From a checkpoint of a small transformer trained on Wikipedia: 10 heads of 64, no position embeddings.
Each number is 128 + 32 x the weight over its row's rms, rounded and kept within 0 to 255. Layers, rows and columns count from 0. Numbers have three digits each. The size before them is the row's rms in percent of the matrix's.

# layer 3 attention query, 640x448, rms 0.0249, rows 0-127, columns 288-319
075:096116191063183105081120093098175134145189162073110118146132127172076104113130162118122182155068
080:136091094154152109090132136192216159147144119138160145144142151147121083135163134195119154131148
084:176105142156120082114148114154125128037143121143116051180142112135131118137138148156113174046100
086:129131169078086194158155157100094134146179107160095104123136154120099093123129125102081092135150
084:131158097108102156132156141065132170087126164116193119134095094088145105133090177132182189070172
084:110162111128070132114154115118115117123113087114132178185152100111119215163095121113064113105130
081:157141035136141173077081162101132130175111125102122179157045084172138129161116089128092118126128
080:109133158125149144096139081087147130134150131141146112113128101044119112143122156131096151145165
089:130112125149101134138110151125134136147107170108175095194172115062114128145067121149119101114157
092:158117073146148202178173104118110162165121159109175156154110072157125145107120122119109157137153
083:123140128114130154162099122095136133100117132145116118114149121129085140146159129086162122097184
081:091122094155096153112117173090110153111108106151029150113182155114094128144135147120119126064156
079:103157172190177103117113086153077106153121098073130114113102147069072149140125142167150100229198
082:139122135136157134159134072128093131121106120124108153121115123154135131101114165165159107169130
081:222107067130123174137164200076075097081118129141122111122199080159167182104093161112090128075165
084:052151113099174116114147122055147127162178123119131119076131120223110089136175161129185150139101
078:114092148125104162099117130118169098108094152117153167159139111065101115162095141053113170126077
085:196127152115133119134190162133101122128093098146115069041164130132102137128171114149132118083093
086:154115149145111106131171144146074134106141100146100124088150153136134165158198111110124122076162
087:106124094141135106100130114119189115167128106113077155125120105116166134082143104173151162143140
086:115139140110081142118194128119111125126128092157114137117155047069164165177098097154072102193181
085:086147177126104081013155169110139171089143081138136156167138174132127099129094116102136131165144
084:130110205121086142134127167141145121054128093176077133148143146102099137107124108135112080149171
085:110114164138131108143155111190109156130142087137146138036135165092100172169143146157128097098139
082:130095190131086147163128169132094142128139152139106141134133099101093163160140120100112098142178
087:170172128135088081153118069129133075153149119150102098148161142083084115096100144123165054092071
088:136146087091105139098125147126078146105190151111179117099135076125126105143098097087149114142144
079:051167140106052089052105169142193134107206087132072103076168171095159128108157120125167074137143
085:146147107178167169116129093172138199133169120174152171138113142064089095160110107113133121151113
081:144078085152161157184122196139121109075132130100124204116159140082202103116140139170121102160098
078:164170106096205150124152156100100084204088137143127149200148114138117112157151164154096114144131
081:182138177113127142173127084142097110101126137101111163111073161128127150126156121130132104084130
087:136148180149109098139104088150171168107111143063134111125051130133115143106096129155169176166109
085:117193083127052167083118137125093136153124160122109168112096094207108130113133076153142123096115
088:072139140088125076122188114098080150149108102141100124123101131145087153174090112164105108062140
089:109122105125148112127169130071113096120087108108136138129174100163195134115090095116096090081100
094:078126130118116074143087111142079124091140063137144155158154120086194133146094103135136113076159
088:146094159139093162135162119106089092126159114154183061040160097175119142197099106106190081094098
076:103170129083172156147080167154152121159078127081112151118121190155133125135212145110123132127087
086:113112151160132129186091135101106093136154122149059109110138136147114130068117119099126126125144
082:109100169136113148085158091086129136202121094064124101147063088137130173149107132109138101102107
085:072086150113082129187127096111166131109128111116108107141145146105070156155116124129090088079069
084:102098090088075131100140182116107185078176116138126122120126137174122100161155170151107144162147
087:201148159168194177158112149111117133125105113141157110185165174136118136111144191092093094145164
087:067095165139137150169100106111128120202125071108154123155144143170102099107155086088123116173101
086:122139133158128131117138157122139083172082164131077139124102187195120131120146065141127108134099
081:137095170058141132140180155103144135095092118121124119169123176163145117134136084126139166085120
082:141128129173120138143184146177166136119139062120130116116167091107095213107088120184144175149175
080:143076108098197173087129112181143109169152177100115144165118100206110121172168119136144147130100
084:084112105098157111152086121160225107093142146069124137150138152106115117090146117180191244124102
088:147181106142146160046189119112125115196136094126114113078079148161146117152142098129101114183139
082:130090157066118155163164115131122126098107096096166133185138157105164158148128166201086104071149
085:136085148125051058138135218137137101120063148108112107166059148141117146146138153135120149078130
084:123154085128169105078112134138133100141146129060121127145084176135108120103114170171139147134135
095:101140134102088050136127167141105089087169086157142116137142166094155142162188065113128109070143
081:177148079093145157173117148149100212094135169152155178098142083173168171189124099151070137128121
087:111164112091095089056108093087070153148126130090113114124120110182122088144082133141121087127128
085:115063145146063086173084086093097104144135101086166084120194146148122183072200105127150107096062
083:147092151120167046126147155113137140093196160087143139091096065199162125143113090102147163093082
082:134158118176111128133082107093060148166069123137095117091108148196118080145112145148110120180151
084:099139102074086095187046088040126130123114157100123116123140122138114124144122162114108103104173
088:101124157142103103153108134105144125084152072094078080121142155078142150063178103169149144087111
088:114099168105104121134105121117161082062141092094091117096154131126152133112168161133103070150089
081:052165144183111092045091128099090144171191111114147108110129111199145141101168122124180102091082
109:139169101149141133141183191114120155183142145095141129173108203162106152199134101132074136109150
104:040119150163128132170108154188107137160159176126129094087155148136181120113083141095192075138165
108:088156145127112166178163115133155067107139129199118084126115124084121095122130140139110089087109
117:086173139175109092119082114159156119126143155058095107103153181113108148127139094110185074193110
105:155166042110122176121151184109143149157140126085118145148150161172105141184124140126128184151115
092:105149118140120114103120185094142166130164145084153142127183115185136126170113099090118143151179
101:123122104141093160125133135126125172181157165074158127156164156132113095150082147136118119147079
106:181120085109107140113104102138135088091112132151132149097145085097109155085095067165150125081127
116:176133155122135182196138100076104126162157090165144132125189107162146142099068132104121141074116
096:112098127142083170139124167161182125153105162103139112132129158058149087138115137143153044109151
113:109100209093130105103170197159084085094121145142178060078102123140114138124131202144124128135184
103:151188073099114137124106158129122196126142172087167156139138186136093130128181127153121132094114
089:127137126140153119154111101099152106092113066149115153157116123165174155088131112108140187104101
105:142101112090124133084098144157135099134116180108153189140112125120112180154181135157100129128156
102:084138155125184172189152100066125124123136077195109108149116125097094139109119095125160082135079
106:146178126124089123112126167106128158143077171096089081080131102195151087086080148153201128119166
115:133136096140148138161163135139117169122139168165109137146107083114125100130094141060069133099117
102:102086101107110150148155147148174098151136097123165134133116104135125120106186128141087159123154
104:197135110131077160179087075132102136069096120086130130076118183196111082129183118124141103158117
111:129130136074134141109131103119147101128070091102105117129137177089143114164112127134161064145084
114:153178082173155141112230139174190120129121177142139121144145145135118119084111122167103110102149
101:151154052119147145162169098092127103123095084151095110140120202124144084141121103155122143114124
109:137142108101147130156117078064135119135088046074108163183171133103133118103217138086117110145107
109:118129166135114094096107146199115090118104200107165098114115128125161147087128159147144161157150
112:140102140140079091079129139176145070118125171103092098112093097097116101132069141142151092115128
112:145084091162122089089150107094138073136124148105142132212122095156138111030106065110114109103142
106:080167137114122054081137122108141143091076029156125116163130103153112153114189157155087181141153
120:114141120120106124143123178139154174153115150158118124067139157118130155219073116132133147141110
108:138149096063114135121164156084163132093084071148125135137141149105076104122126122124126102100109
101:109107078128093125126105139139172124167123094095188143099146161130129143171124064143174113125088
107:090085177118140112157143115124079173116097091138104119099163110119153098161158137190164142144127
110:092118123172077088091110143123157146108125136081102070100178122224125124131114143122168106155162
097:112110153103122153140107093130124110130093118174147146148136139094103142083106113139121180051130
110:128093142116103129133062121094159120138133130074129140151123124167120103151155132135135085161084
113:141111152142104101101112164152144154194152126082110129102171107178161110123130147089148144155100
105:142189104072128157096180169103153120131108090084148099122146148178111117168114133104178130131135
107:107120107106130127132122150139143209129127167151151133111141198124135094155092089119113147175105
113:093149110124125106125123196164142163166155132127096146119191183178179147144122121125130153165141
105:212131139094166143122125143130117095084121143151133113159090083129114201121141130123123165074098
102:122129143109113108102063170118114139112139112109125127190171157178143124159108130191121218113154
105:143073137172102103107135073035139112079073090110085066140089078230126097118121120170145106163141
115:137104102135138150145136164164145112133122179154136083161117160073130088065139149130086112060137
112:165129115150109108097165085095136070122141120162139136175139099110101141081154156179079167112081
102:150110143159122115110143139120142150097145121104117051106087103185095106190136171109125112133109
109:173117121147129159146159124118135148152117141151065141130165105143084120116090124108113144123098
098:161153120080116187101126189114103198103069148119187161080092161120069125174143139122120137132143
105:138134146109137151101103142073086131139179104118126157160121100203147186148149079165141169123184
108:142097199138127118121150133122040107135147085101079088119106075143133146140114113129159141130103
113:122117159206089096089130154114129137163187099110048087162110145154132132087165166137122162136175
108:099133089095133109170064116114116150102143085100123157213207181112103089126179127117145107104145
112:095075156140115099136143120101141137067186124116155125179147094161105102103117155124072148082076
114:164124131078158127066156122089126114088115102086139151153062131117095101127238157143069130152105
095:118176140129113107111088104146116177150151129068141088191146121186109163135153099129118135139099
105:117118097182106138109163164075200096128160179084017150155104123133168163173136108107089134108136
120:141146123067150086124158119103138147169098174118144080136089113135103117151114228144124109111123
109:133161097082143178114118127082129132107050097188143097095102112087102081128086114127141110103128
109:132173184143163149162131092138161141107140149118162085144139082147076155156134177062096095127143
107:138123153126172128189122107134112073095145094215089150139101090086132154107151126122140100084129
097:155086123158163136098089131102120083155142128106114105098126055144175170118105085067158169108166
122:182119088154142144160121134124143175197168149070133132096123114148148165129074082096136130091126
121:151126090214157161105153039122111096140152109099100121116106127157115066148133097165155079171094
115:118100162097129114102190121147084099124134171119124147187067060117097165147122123138087152120130
113:137103130094104136120149077129130142091090076132104147182109105136142139077153142111124165107066
108:147079095176150128153185119066111091184137149142098110099120085125140141139085163129125098131135
# layer 3 attention key, 640x448, rms 0.0242, rows 0-127, columns 288-319
081:147134111170094138178086073109130097150009127126065073107127159167084114151144101146163121127174
085:118135157152159103184142195095105167122086104130148079131157113099174159095168128159085124115138
088:102112132214157228117083180069190130196140158136160141103090165198102077104095088084140104143138
090:113120089166126091156150149119141178180149110090117182131109074154153123126080143120152107114069
085:157078176151158098127158100145097040136129091168128202098161171112134130112178088168149118119131
086:128129129163144147111119121109119180173162168135181164128159179141163106045158118093091145112090
084:116174172123104121101163097126122121093126066173162135115162120118139159104160171113097115128171
080:084175142155092166145071071134167098149148154126128119129110116194113090095140085124112128177158
089:139123119124104100143129103138114125085152069132105133081182088150141117108211167148087118130134
095:070119101148130098054131152081098207122136088117110128135156157142162103143133069137138145121136
081:103098155152083112119144132160124093120169163077143127112090145106186161169134130152092115136135
085:179126207066129096136101064154132051097151114152210061181142082108118146014160191143083110150099
083:179118131127110134085086093129186117143104139126098149124141135131150118114122134161091164101091
085:120145094169139097173155171114202144081097123073125103142115109121144093175129082090157135113120
085:084149186124161141127129139167122182131141119158140144114117125133131124174147090126175069165124
085:235128091159137217105126120149090119121082125147148152157141159086119174123103137102048173161172
077:122114153191147091142126102119125128150103158126111159106122105183142143144160150166142135134164
089:117096107130118193136141092153152133081165155065098125152116121128158133084090170160142110108116
093:096145171127124138150179158097148152069081086098168128154082104087169179108094160146120159131121
092:187110168078138162164072093176111093126168168167139122147172125119118158125112179099066138139108
089:123100114127137114120118157125120148072143101087154135114137178152105134074113139161180111090108
088:136143113160147115198087101130147082110108072119179075144097073106162152111136125119162126106121
085:133102090164154152149158152175166132191138150119154139115117067143137102149143162133142106114092
086:119129073065111116117098132115126082136150109162153076194093116144158060087094126075167166155141
084:117122091108119098101107124115141129135132111116127107071115136147089082128136109148142103113110
089:127110124113125144132131133128158131077184170135114159105070155135142172134143137087100179148102
086:163116195177135130134146142077102161103157146085123146150099169132162147152143139120139130117128
080:185158093084156157142079050135135117130144136131194118154087103170092149110092208150114101165101
087:095131098176132078149118174083117091052086136166085116085113188192107114093193154108115116146140
084:090141171112077055117115131166098134094159129110175090101146070149150125152120136027157084141116
081:084095105093115119138066103179103130083187143145115103110108090133124114142123106095161142158162
084:071103084118108112147144168128101138146135110195076139143146115110146105148060115129170115113118
088:130178102098142132094095133102105121162129116210098204133161157125168090164183102083167107164137
087:153125176050136096104136142151094123100098117107144128141133129073160181137163090131086189080123
088:165115093143145154162103092128116111156119081197108113168113110087192140102112121114151097142111
088:129073139121123128140071146200142158113082146132173146136136080073148104167109145086078121113172
096:160147169085150172156138089154157080115118121172149138121120109086102178124138171101113132116065
088:138097053102149164108098087065164123118134146091078141201104135110123144128161148163089135193107
079:159100101146085134148134178094127100106165147129097223112122064084131091119052162115115137136120
091:182145162083133128136129101156140066118122132125112142151117147117089153180138162102090138179098
088:137128067100128134138093165089151118085144171160092201153106073058101076116143147153122147131144
086:144079112108090092119128127120123069159162138199132096117119073088139120133074112181183153138135
087:121124152203168117132189083125132082193065128116167120125126114121118131103114091137175151107114
087:095129096142049084111137144080158126147181096114140186067122066147133096157081121164126102094131
088:176174109118107135175135102108161149074089097134136144189117142125153137105093127137085126140118
089:190097111120100125105073144172134126076100140119171150109133110116124137082166163149073130140158
088:140169118126150147143127121123140132169168155149136051096128110121168136128077110108142111154139
083:117123146085086135161110115116104096157112181140163081174115138174084058172132115106117110145119
085:122108117109090094152090166107096142069101123134125077110169130105190130086163101134142077132164
085:171141118185084091133115058097112126195139107117151133096099116121138160126089152120129131118116
091:126088121085130080135052156080112197116137114143166145159184116128103158041122139103081132119125
086:088131092170113131165150112104117130128163087167095181138146059090168104085082120134167152132130
088:128169082112162189134156143183140073160144145184148091089115136115167093118165078175157113147144
086:163088102064142190151107111068168143168104128165106091118093081148106130060150141115135190139115
102:131119145125118164178155131135138132139147169162181099138099105078117121109085178127097120149070
081:112152232140111129075142184186110158082112091123146162114205163099140119126093118084171135094110
083:161091118123153167173172120150134137077159133158183137174141158095119174145187061094164123140094
091:134180083014139161074107111169148127134139136139031092172088102159130101232079134139115146122129
087:113161106127156131097103099166112108126104153107155148138162183102105080162153114163104117168166
088:118149134170109109109182162188134123083032093111147055156138123084091130137093097110139128138100
088:111122144121110138116156146116061153128177138216118136100133096131096132174138107112163149154128
091:138161157129104105159117125138119132196173216132117115160112091119090104124096158104117075171129
095:114103094082136137137078078106151137244173201120121113175063088122099143133079149150149120127135
083:232128085086130191106139117082098113141132182174137102185120168126151142162112147150143150141170
109:119100169140140176111128157092114141110082108165081112176090122184146116086157154135144066106154
104:178205119128119135110176157138140166081102162132144091128120132132097126137154117079022129169127
108:170091115140085123110117092168193133183093182114148113099105149116033177107089112123145114126107
116:110174124146087139126095084087172116173096182104208113119096126082098087142023079097125129187164
107:106107138101139138160170155054074158136132034154086117163169114174190089173145136068088113106128
099:168138161081177174128146085124071124147137105126132134151168137186130081117127126086123129132168
102:144184144134130092121159133078031136084127066119117130147146114124179105135146143070143111055171
109:145122163129115123130113147160188130118132140151119117095123156089122157146136162114173124154099
114:097095109085111144101142151111119105073141074130109121149132155133172125165183168070163120109091
097:111118122071124143181127113129157130115139125073170173131141114162123147082119156166124153155146
113:119086099134183125185078169131127173143172151114143144175119100141107135118169145110095195139131
110:090170176109165124136143115134058182090163094145116135143160121097207115106132128109052106094131
094:121045100175145157097105124160144107208137184198106133168104135101092142128089136152159101204127
110:161120120159137190117082162164113151139178070075119129115099119143126084084133104189104210137098
107:158106117160126065067118063128165056144072154138173109105109105148088137153099122109173102155130
108:134170142121072135164118079078135155055137124119148160125149138111179090235140144110116111201164
109:149143164098088069083180088092093093068115083110097155118168102130146111168137111097128122073142
101:158104067125125167072079179136121144131167134137071103147083166166089127146148134115129131080085
108:139161088165134090138138081137127118151141160120219167194092131020176072073153138096066111104133
111:087114105152175112160104103157145084161128202108163092095139079124097155065149119111175097140132
117:102135182126066161174149110133107194075161148157083118124112092111187176147170111161116108067146
104:154122144182099088097145115121131089100151211138162110134120164093101129121121141092132067109104
106:098106079078155142122153050108076068152131095090142163120154118162173146084128149103103135117086
109:104186144106142170135093211166114196109192160125093135125100152113143106101147098181095198147161
114:129133146117139188138073191163169166148159160075083088097146196150080159088166114178107190161164
107:100119152122101149084164129122105132148161158108160129095081146125096154074169119184110176159137
108:126104140204107168148148137117165112113194118166153144173110082123171101117126111167101146145105
120:167135158208182116140126149140137137141118081115125113187145113122164109094116131143143091088136
109:100110121136146144136111049127155128174121156118096106117082132120130161199151121130146102169116
099:132143103127147147134150083099158106127132068094149124121089132091162102173164140121136139110139
112:153119136133177057149090115136149100076144107109145124130095147097130153133123173114180146126064
110:133179112130112124142154092105048169048147083138126136148161091146193079178156079090063131093198
098:100112119148171116108123160165183133198151182151115114134087189105106177147171171130169129153108
112:141175101157121082142121051120171086188163116066219139142132151077162123135093119100133149110128
114:092170109103155110157137083074080170134148064116139126169179155108113078142142140117117157095154
105:138116137097146151138146119131099137117133112120116124117170078126181083152130128104119113101170
105:147130133106144098151151146120068152054115080098138147130154108177215075098126121090116112064161
111:127134123140154111215129104102094187087110088178133141128154098183134070181094116138121095112137
102:094134127095079132088114126147150105130143149177107128094119153073116159154146154143128121130167
106:151103134142188109172130064132106159106160085139100119146137105139143081137116158120092127123120
107:129139126180103124148085063154107095173154171099166127115075185049110149120095123095131177161125
115:158157117085083120119119059135116147111158188065162114106090121071138128125126128142126119116103
111:118118177103033114126117081141137090146143110121118124119097096077125148147105140138139163137106
107:149195111104065108107167117112078148106090120102175144138175096123156091164155117121094132085127
105:101159131184100086130169112074097137112156071160120137074109203131145105177112121092136126113143
101:127126086137172115112142144095099162173165082070144137183147127153217076115131150128046124076150
105:111104184180182147133140160142106168104143109181124106085105109173100106103150137123115113147083
114:146132127161139041116137128108167134132142192171153115124072119114078099109119155128146182154106
112:113150137114074170176130062097100100084199137119149151160128058065116115142103099155099128179106
109:135136117115222125116193043131083132178118134134158142099141100159141100118107164084090143101114
109:156141119145126087069157083117082142139075113130087133123081123119125122169155116120111152099171
117:133123097109096131091120141098079057167129114091060140123118130114125143094125109167143104091128
099:121163100121127147117170151078053127128161090138139144172136078120205078113152115124080156117174
111:137118128107142143154105033107078106141115122112160142146122115114122104075085092133140111113083
119:168162128106098102113141107162123118126093138075158094175170093058167166143129130106119153098104
113:147100148120119120088112097141160093087143115144101115165132170131139163108174159106150114134100
113:142155124091120022111117150096061108160104180119175197097153072182128101099098104066106105082167
111:135091115117096117119128169124155103179081190113120097093097153128084173164118144122181174207085
101:054102138175150165129136167122162156136153109124141068104133168153083100135106152138170135153119
113:140159111096094118102129153094122149108099083127127135146157175115174073136123139117133128097136
116:117131139146071068102101067102156037154100106122172129148090090037138142083071156055155141109074
112:082124109135122126167171084122095141138156128151089106108123098147113148126180087095098166133114
110:114128091157091104105168094147105080157137140124123128203110105035143123150054120167120126039102
109:112159161054083105119113147118120139088142098104119119151181194160150153136152087138194148131117
# layer 3 attention value, 640x448, rms 0.0169, rows 0-77, columns 288-319
129:107145094094191136131189145114135110117112091130130127131105126187142098084160109199145142169135
105:060061142120132123132164169128131093209163073106180214149173132155147131141117154102155058121128
115:117103121181146145123125142134133095165129085092047074111127156098176089119107176110107111153055
116:114098134129161136116179105129094190134147156122166132135086160129083102101109158213095158147150
131:159161125146128120161151116124140151095120199187108089109096133133096132096149099153107097141135
115:105134112147171072106095127127113119113111149136168145124092076138158137115116118098168066130156
109:169169058099078140106113122119099112061102147141161174095100114195154081142134073120101128099118
110:173182147123087143156089139165148163107100122120108107154144114133081177126113121108159118141134
122:107155099128087129139143109144141130084138175145222148113182153176100123164109088189137193137182
132:132116132077134117130167157090133124120128136102135099167114178146145121138150186184122172129090
104:145104167155147127126132146115162098150106068174055125055132100125189069101124148121143117152185
133:155116159085132108125143134164086125085152185140179150152140138125102127140163150121095131088181
114:126150154081143136118101154148129114100073179172088161113109152125123111140164142129080100141127
119:120107113116171116110171177127093129157106085126050147156164118090210092124086121048110090125117
109:156113109097119030166121152153089132068107097102206121122143154189127178151130028114143168068138
103:123116169104082061149060110124116121122182135134173133150219098186121132136146142143148155115175
122:118165155135109146166133071127145149143192153166128094078119143067141135104078145085136089126113
108:143175121124166153186131124183121175084108138105149124142080100128077164121089148115151117134151
137:142156099129096115161072145125102121140131127187159097105141086159143157138103092136156169099178
119:159123113140135114147164126111147122100146137154123115112105150179074091078128125129138087129188
129:138155098139138104120105071107109093071176184158187141111071112098128127140129170135216108149154
107:136162114182128165177156128116169071128165126135115113097133127118180099094117120197162133113118
115:141167078116083142123156118143172144091121176148138143133090137166088106119151133194135170154101
111:115071057121116119076093079113107155142090139131117163131113094144211099143116085144125052126120
123:136205123141115107169135104151144104157076137171088108112099138100109128136084148183129083192080
131:138122123110167108097136140130135152112182131124137161154117143102155088202116162100105173140191
121:144095095166124080098115087165168100212130127136081087111130120091148126138120162117209139099078
118:156137090113152103126153137131124084098157091104145142136142143049101161184076119138138180158088
136:111123137109102207145192105100131124108126147135111141147130131129129106132141080159072166200170
106:109132081079135192187155164122151129093147216185081143128146167123172127162139120148098150190177
124:119175114097169103180101137126143095117140138143174127086092096143116166102134149119157148143151
118:098109156143079183119133148114121144093132104078081087161143153088122106090117130081110071130130
136:116123129131132116092112119144077130099148102131192159152133135109124160140118136163132151123169
107:129080162154091134121154098111072105144134099140152143170117123108130110128146144142092112068128
111:145180150105188096153109108159185094125155147130158075123082149131032149080134142198140111176146
116:095094063128166142099175127136158142137202101118139161124119154103115091116129073105120170075140
112:187154126196121182123113168090141139131119113156111089102157150146118067100150087197140124161106
101:095114131137177117103083149168146136113130112147183093134105100152099140111130181151145096156161
103:115145126141116111119105101140089157082114119060069090163125094091188094089179114127075098130153
128:070089168161113138097097106086109161160144061104113121118150113077172135175087180080117106102119
114:099126121102126142190104122153134154089206115133137070111163208156148148095099160126115078145148
131:118068115170149098153134102129162099141118154170117113130109092137098115123113202113126086155073
128:147160108111091131109062155134139169118129081137222134098153188173144087129117068115145151139216
118:151096079095187161112110144158144172121078104091132128187112106087124165112153164221165120118112
108:111158093173123097130089152104130147173073099072150138147126078117169137123135133133164122123137
118:137159105092072137121079149160100105079118142099122113113168114148192140154117056048133140097161
115:140145124146096181118135130117179139172184060095096160096165147073174153143121106151162088129097
105:146196153137136167134138114137097128162129092121202103168184130140183149102156039132128176141116
121:161217113111087125084121140132119148088127122097155148086132128100131132090117066089140160111157
119:133110105136165139132104130122172148102102165172112124093107127141143113127129152125138083178068
132:167176175138116138146153117107084114101079136135119076089140138147154133108171101118121112152107
113:093134132161072145175154192034107127129117160149138121122151153109144075129086086108087064155128
120:081080093077151179082188170166150146109150156161059139138088148154107096151158138154092143162144
130:140091106081069113077133139149114142143116109104104145178186076093132142167120101056150102122076
112:163098119088141080128114123157153133195154151163123097079111100125146094096095206104151136115091
118:081151144163127129141103161139133135084092170169156098117105158101106130070140137133165045208143
121:078113142169135155091092190117145122115131147101136111127147096104159094130120189095136058126156
125:117096114150108111150137099117168141156148106105144118108185146099099202110090073218147176090178
126:077168148107081144138123100120139128190162111090140125112157122145109146091108060144120187077215
117:167183124155071126100126098132082096099096174111125114104187137125151116139110131117086084130095
120:114139183105078110108072081140072118202097124079121105158175079102193148160154132106122144067153
123:145151130161108221105153129137154163138084186135103146128117166077140064161116091139122147183115
124:128166169164157146132146152171125120127056142129126096131108122097139089087162135108115103108054
117:137151136106155086123187114146105091140156091107137175143160082143108157180123087087119104113146
119:137068082085129113112129139165147175212104133130142154120122133127156095139151153084099122056123
104:201207098146133100093094140134158140109181131127126155185064150130177172160215076109122155087105
112:145132161136141123127146122177109122183169134192117140145200095074111126147149138166140171176120
092:149133131167104136158121147137141125136055142152133120138079120144137103120217138121104149156161
095:137143084154151146104167179176103145104139173179163152157121109171092138174186126113115144066159
097:180074095101148133132136108150085137096195114173108127119185119149160125099165124095120129154183
096:151151124147151084064169162093121136150138122113102063196064137156062111154109119119160129152110
097:089189149170116093109174136136103138178088108163161138114136136155113071137137150136131107129137
102:173174161096133119106096122108092145140132142124159110072102098178128092036108141174125205085073
112:174140149141136133112046090165106070095098125096151104125151185156154157080084157140169128121145
110:115161139126100107147133094104112130141121126128055116051135073173162109083109167146090139128048
104:150130105121111131166081098108152174112140091154138143067103122188099122158043114087146071165155
112:063148120172139143155120116098169165166148141098112092121137101134150126174138133130205170035143
107:090124168078059218166155139180143117157149144128093125117190123147103127145113135123126083122118
# layer 3 attention output (transposed), 640x448, rms 0.0147, rows 0-76, columns 288-319
123:118167112120114125120147119110117126186171101137115134134123113063228077165121121125134133126072
111:128172128161123091149111085106152151133126130098075080067103170115169124062145120101162121086115
106:149104103105140174125145110148111106141135143152170181124137097155117135136105134109144177113145
116:112197115109112135152123139125135123115137115130152113153105116125183131150113141058149120116088
132:124107137161146125129150135133116114150164084112138141215162109124163159190098104114103150110122
115:108108163151084114129150148139132161177164104079095133136142144118147135167161104180101148131118
106:128163143148151074113095135128178165136126118109114114129106146097100124095102111154129082157146
113:146117092126147088120141071086122105131173098140163135166128156096174138136136142130122105080125
125:118176146127148101130130165124127165091137146071070099124121155088185129126120129125128102122094
127:124165125089103198123147103098126105109113120115119127112109133100155139146101110110165105126096
103:104104132106142167155113138134093110079119168142119130161147088167069146128161148147120176177110
131:135111137189076114169116142098178141164147083118104082131126171143117173105147085115137113123150
117:123141107163113089152151113107154147159203076129168112158118144086187127145103120115136127093125
120:133142132141179119145111089114089135082104146144149111089140096162081104126131174140135138111152
117:111199177179068163082095131146177170118127104071044089104073185097136091123139140153096067124112
109:103167149146100165071146140152182159162132160075107128084080181079103127111149106140111097121121
122:117135125089192133152115158132119115137073179091149161155117122159117152095114116118119126134110
107:125090125154074123108168093130133120147185102116097136179172126129213119183145147176128129107090
134:099126169184127109111149127180147152104122117097097105149141160077106120132147154135093105109136
121:113136099145126116143132100113117125152154121098159101191169106112184125167135109130127132125080
118:125111155132114102134139182157134138128097126109133108159148142130091139112125114152105125115125
108:109178115052164163135115147155091133105101114135137164117100093150150133155109131069119148165096
115:093194128099132148146111144126095130092155118104139102177132129138169135175116108086084115143083
117:133161177145139111129121152168130181105124119089066128106153123126093094123118124174086174164137
115:115115083090141161144137125119108108161153117154210168186135092152160171136101109106135210146154
115:131130138149147057163108163113130141128093147156135096095133162151083133071139142150152079123133
113:124118141090108193133160121154113128086120118105120167134134115158109150153114139129092169129142
116:108158126158132135153115148110117174115125119124147117147115151195133125112157155076072125120163
130:123167107080191094154122163087087102115119160172164121149115116127165141114090142092144120126100
100:142159095147169088161122148081124123184093110165167111124124118139172126103111118088159098115113
128:089157123160126094099157131151155180126177123074141117201142149069184090162109111133085111106106
119:132131105055207111129122125120076106114150148144146168119129085139121134140090148158155176136129
117:117184157158125089135113172132135149123096165146102087082103154134111103091132154099142063130129
113:121146114118154087116101151172143132128097210159164143070118139165083134073129136133150116165164
116:090110108108095171128143130116121135119128154056133131189140145126179134150126102126163104131084
113:149157148136165131126080121142103118103050156131060111065134139170101094134146161128139077122099
111:113097105123173114148112122143108108167189083129179185196125092111175155162089110090116176142142
110:112139112141094114123137109117173159135114180102102136088154150124146096090122140152151156112110
109:164089133127159117093157153141132136190141169137151183098151097100082128125117118166082178131141
125:141097122118153110154120121145116127075095151170114120091128096205059114109138167136145147127140
121:116100124103181127111143110148107125109080163140084157095168094146132122161129142155186171134114
118:113116106109096175155154102118120142137158101093156153166157105134162140162109129105098207139139
115:124135144165134082120122103121120129131112116138071088134135137087143107110176119154140076096095
113:149128124124076175108152154141119146136134135152154143075179126152120089159124111102135173163147
114:136104094132101136099106099141164143159168154130169134119091162086076170061149098129146131136167
115:160151183169167098095102141150167129126095138137089136125099160124066126127134137181111078128139
122:142110093082167119127085092103112079080099121175155117183069107145143117103148179118135127111144
102:131160141145148121098111145142120099119098174113101141092080164120147112157125148125133034120098
115:141129149146129091105101134137125133129118124135109097127105154114111102107156132152144062114116
112:113123128109098164140160113103121134105151100051116138170178110123152141181095108150097187133130
133:149049123171143136126136141139150109179139104142180175208118126137082153174122102133110126133139
112:129133114132216053124111070148110102139144133135140120163126106110151145129132132111151130092107
118:116135118097146184177129112055103086137127119110152146122152077153167151137086092088147145151115
120:167149160168140143127115132095141113104092163134111136060122165169049119079144138146132091123171
110:126113150113131190155137112141143133109100134092114172158152121170113182138123132123110163158159
113:105122080100111107121178126131108144157185130104143166143168073123207102177081115144129206109092
121:137091116065142099138155106136111125104150136154123152095159089123126110107124143175146238121132
126:118191189092108187103114186166107086103077135115079120131059148129152154153145137081134095140117
127:110170139073125120080125160117124103072125134108127108131059162087144137134131158126123089109127
116:135103129105133128128116113124157146143133130113146134141102126116036184053131089149150144169158
122:157115148143128111089111133134152110083097140137116144068078184129051151105125158142158062139175
123:137109100064172072160097140122088100118118138177163151102147076157134130090097139146164170156136
115:136087088142132150124119072107140123200180126117151207132161098156136147161103095119126174145165
114:158113137181071109149106143093156159135120123181135073108108181159097100121207187128117107101124
130:146116153160125182130132119066145121071100094134143090141161146139057130133100113100130131179159
114:125095142148126148155108137087088061117076057111182096117116155076145120167121171176195127178138
120:145131115138157162118131150140172175122160142075072181073135115214152153146106140114067054101151
093:161135098104106121146098128101156087199125177089143151117107130096147091131137106100146071156108
105:154061139148136093141113132141131132095118073080106151135168138081142131099140147112111128180153
094:132125149180156180112163151119096112129131097138132135121092052087123080140115119148094146099103
103:081159099157056130171077179151155176156153174129121141106132152130127102171084178145147065087126
098:146149161131134155103073066101193147102106152107166136145160168145101141092062184149101081128144
107:096068118104077108147097135147150075095146145151084091175119091105107164201197104100102115146108
118:158176146129128124098141173106131168151140116134143139194142118047127073143121096081097172099123
115:124070115092102156147135116144144081167139076109156168137131109144114183122093094142172106121095
104:146115094112180078137151132133095146150155160182131100122138080072119121107183092149121205105102
120:128063114128130117089172113117139098118084133099182153097122155166113146137109118129144125165114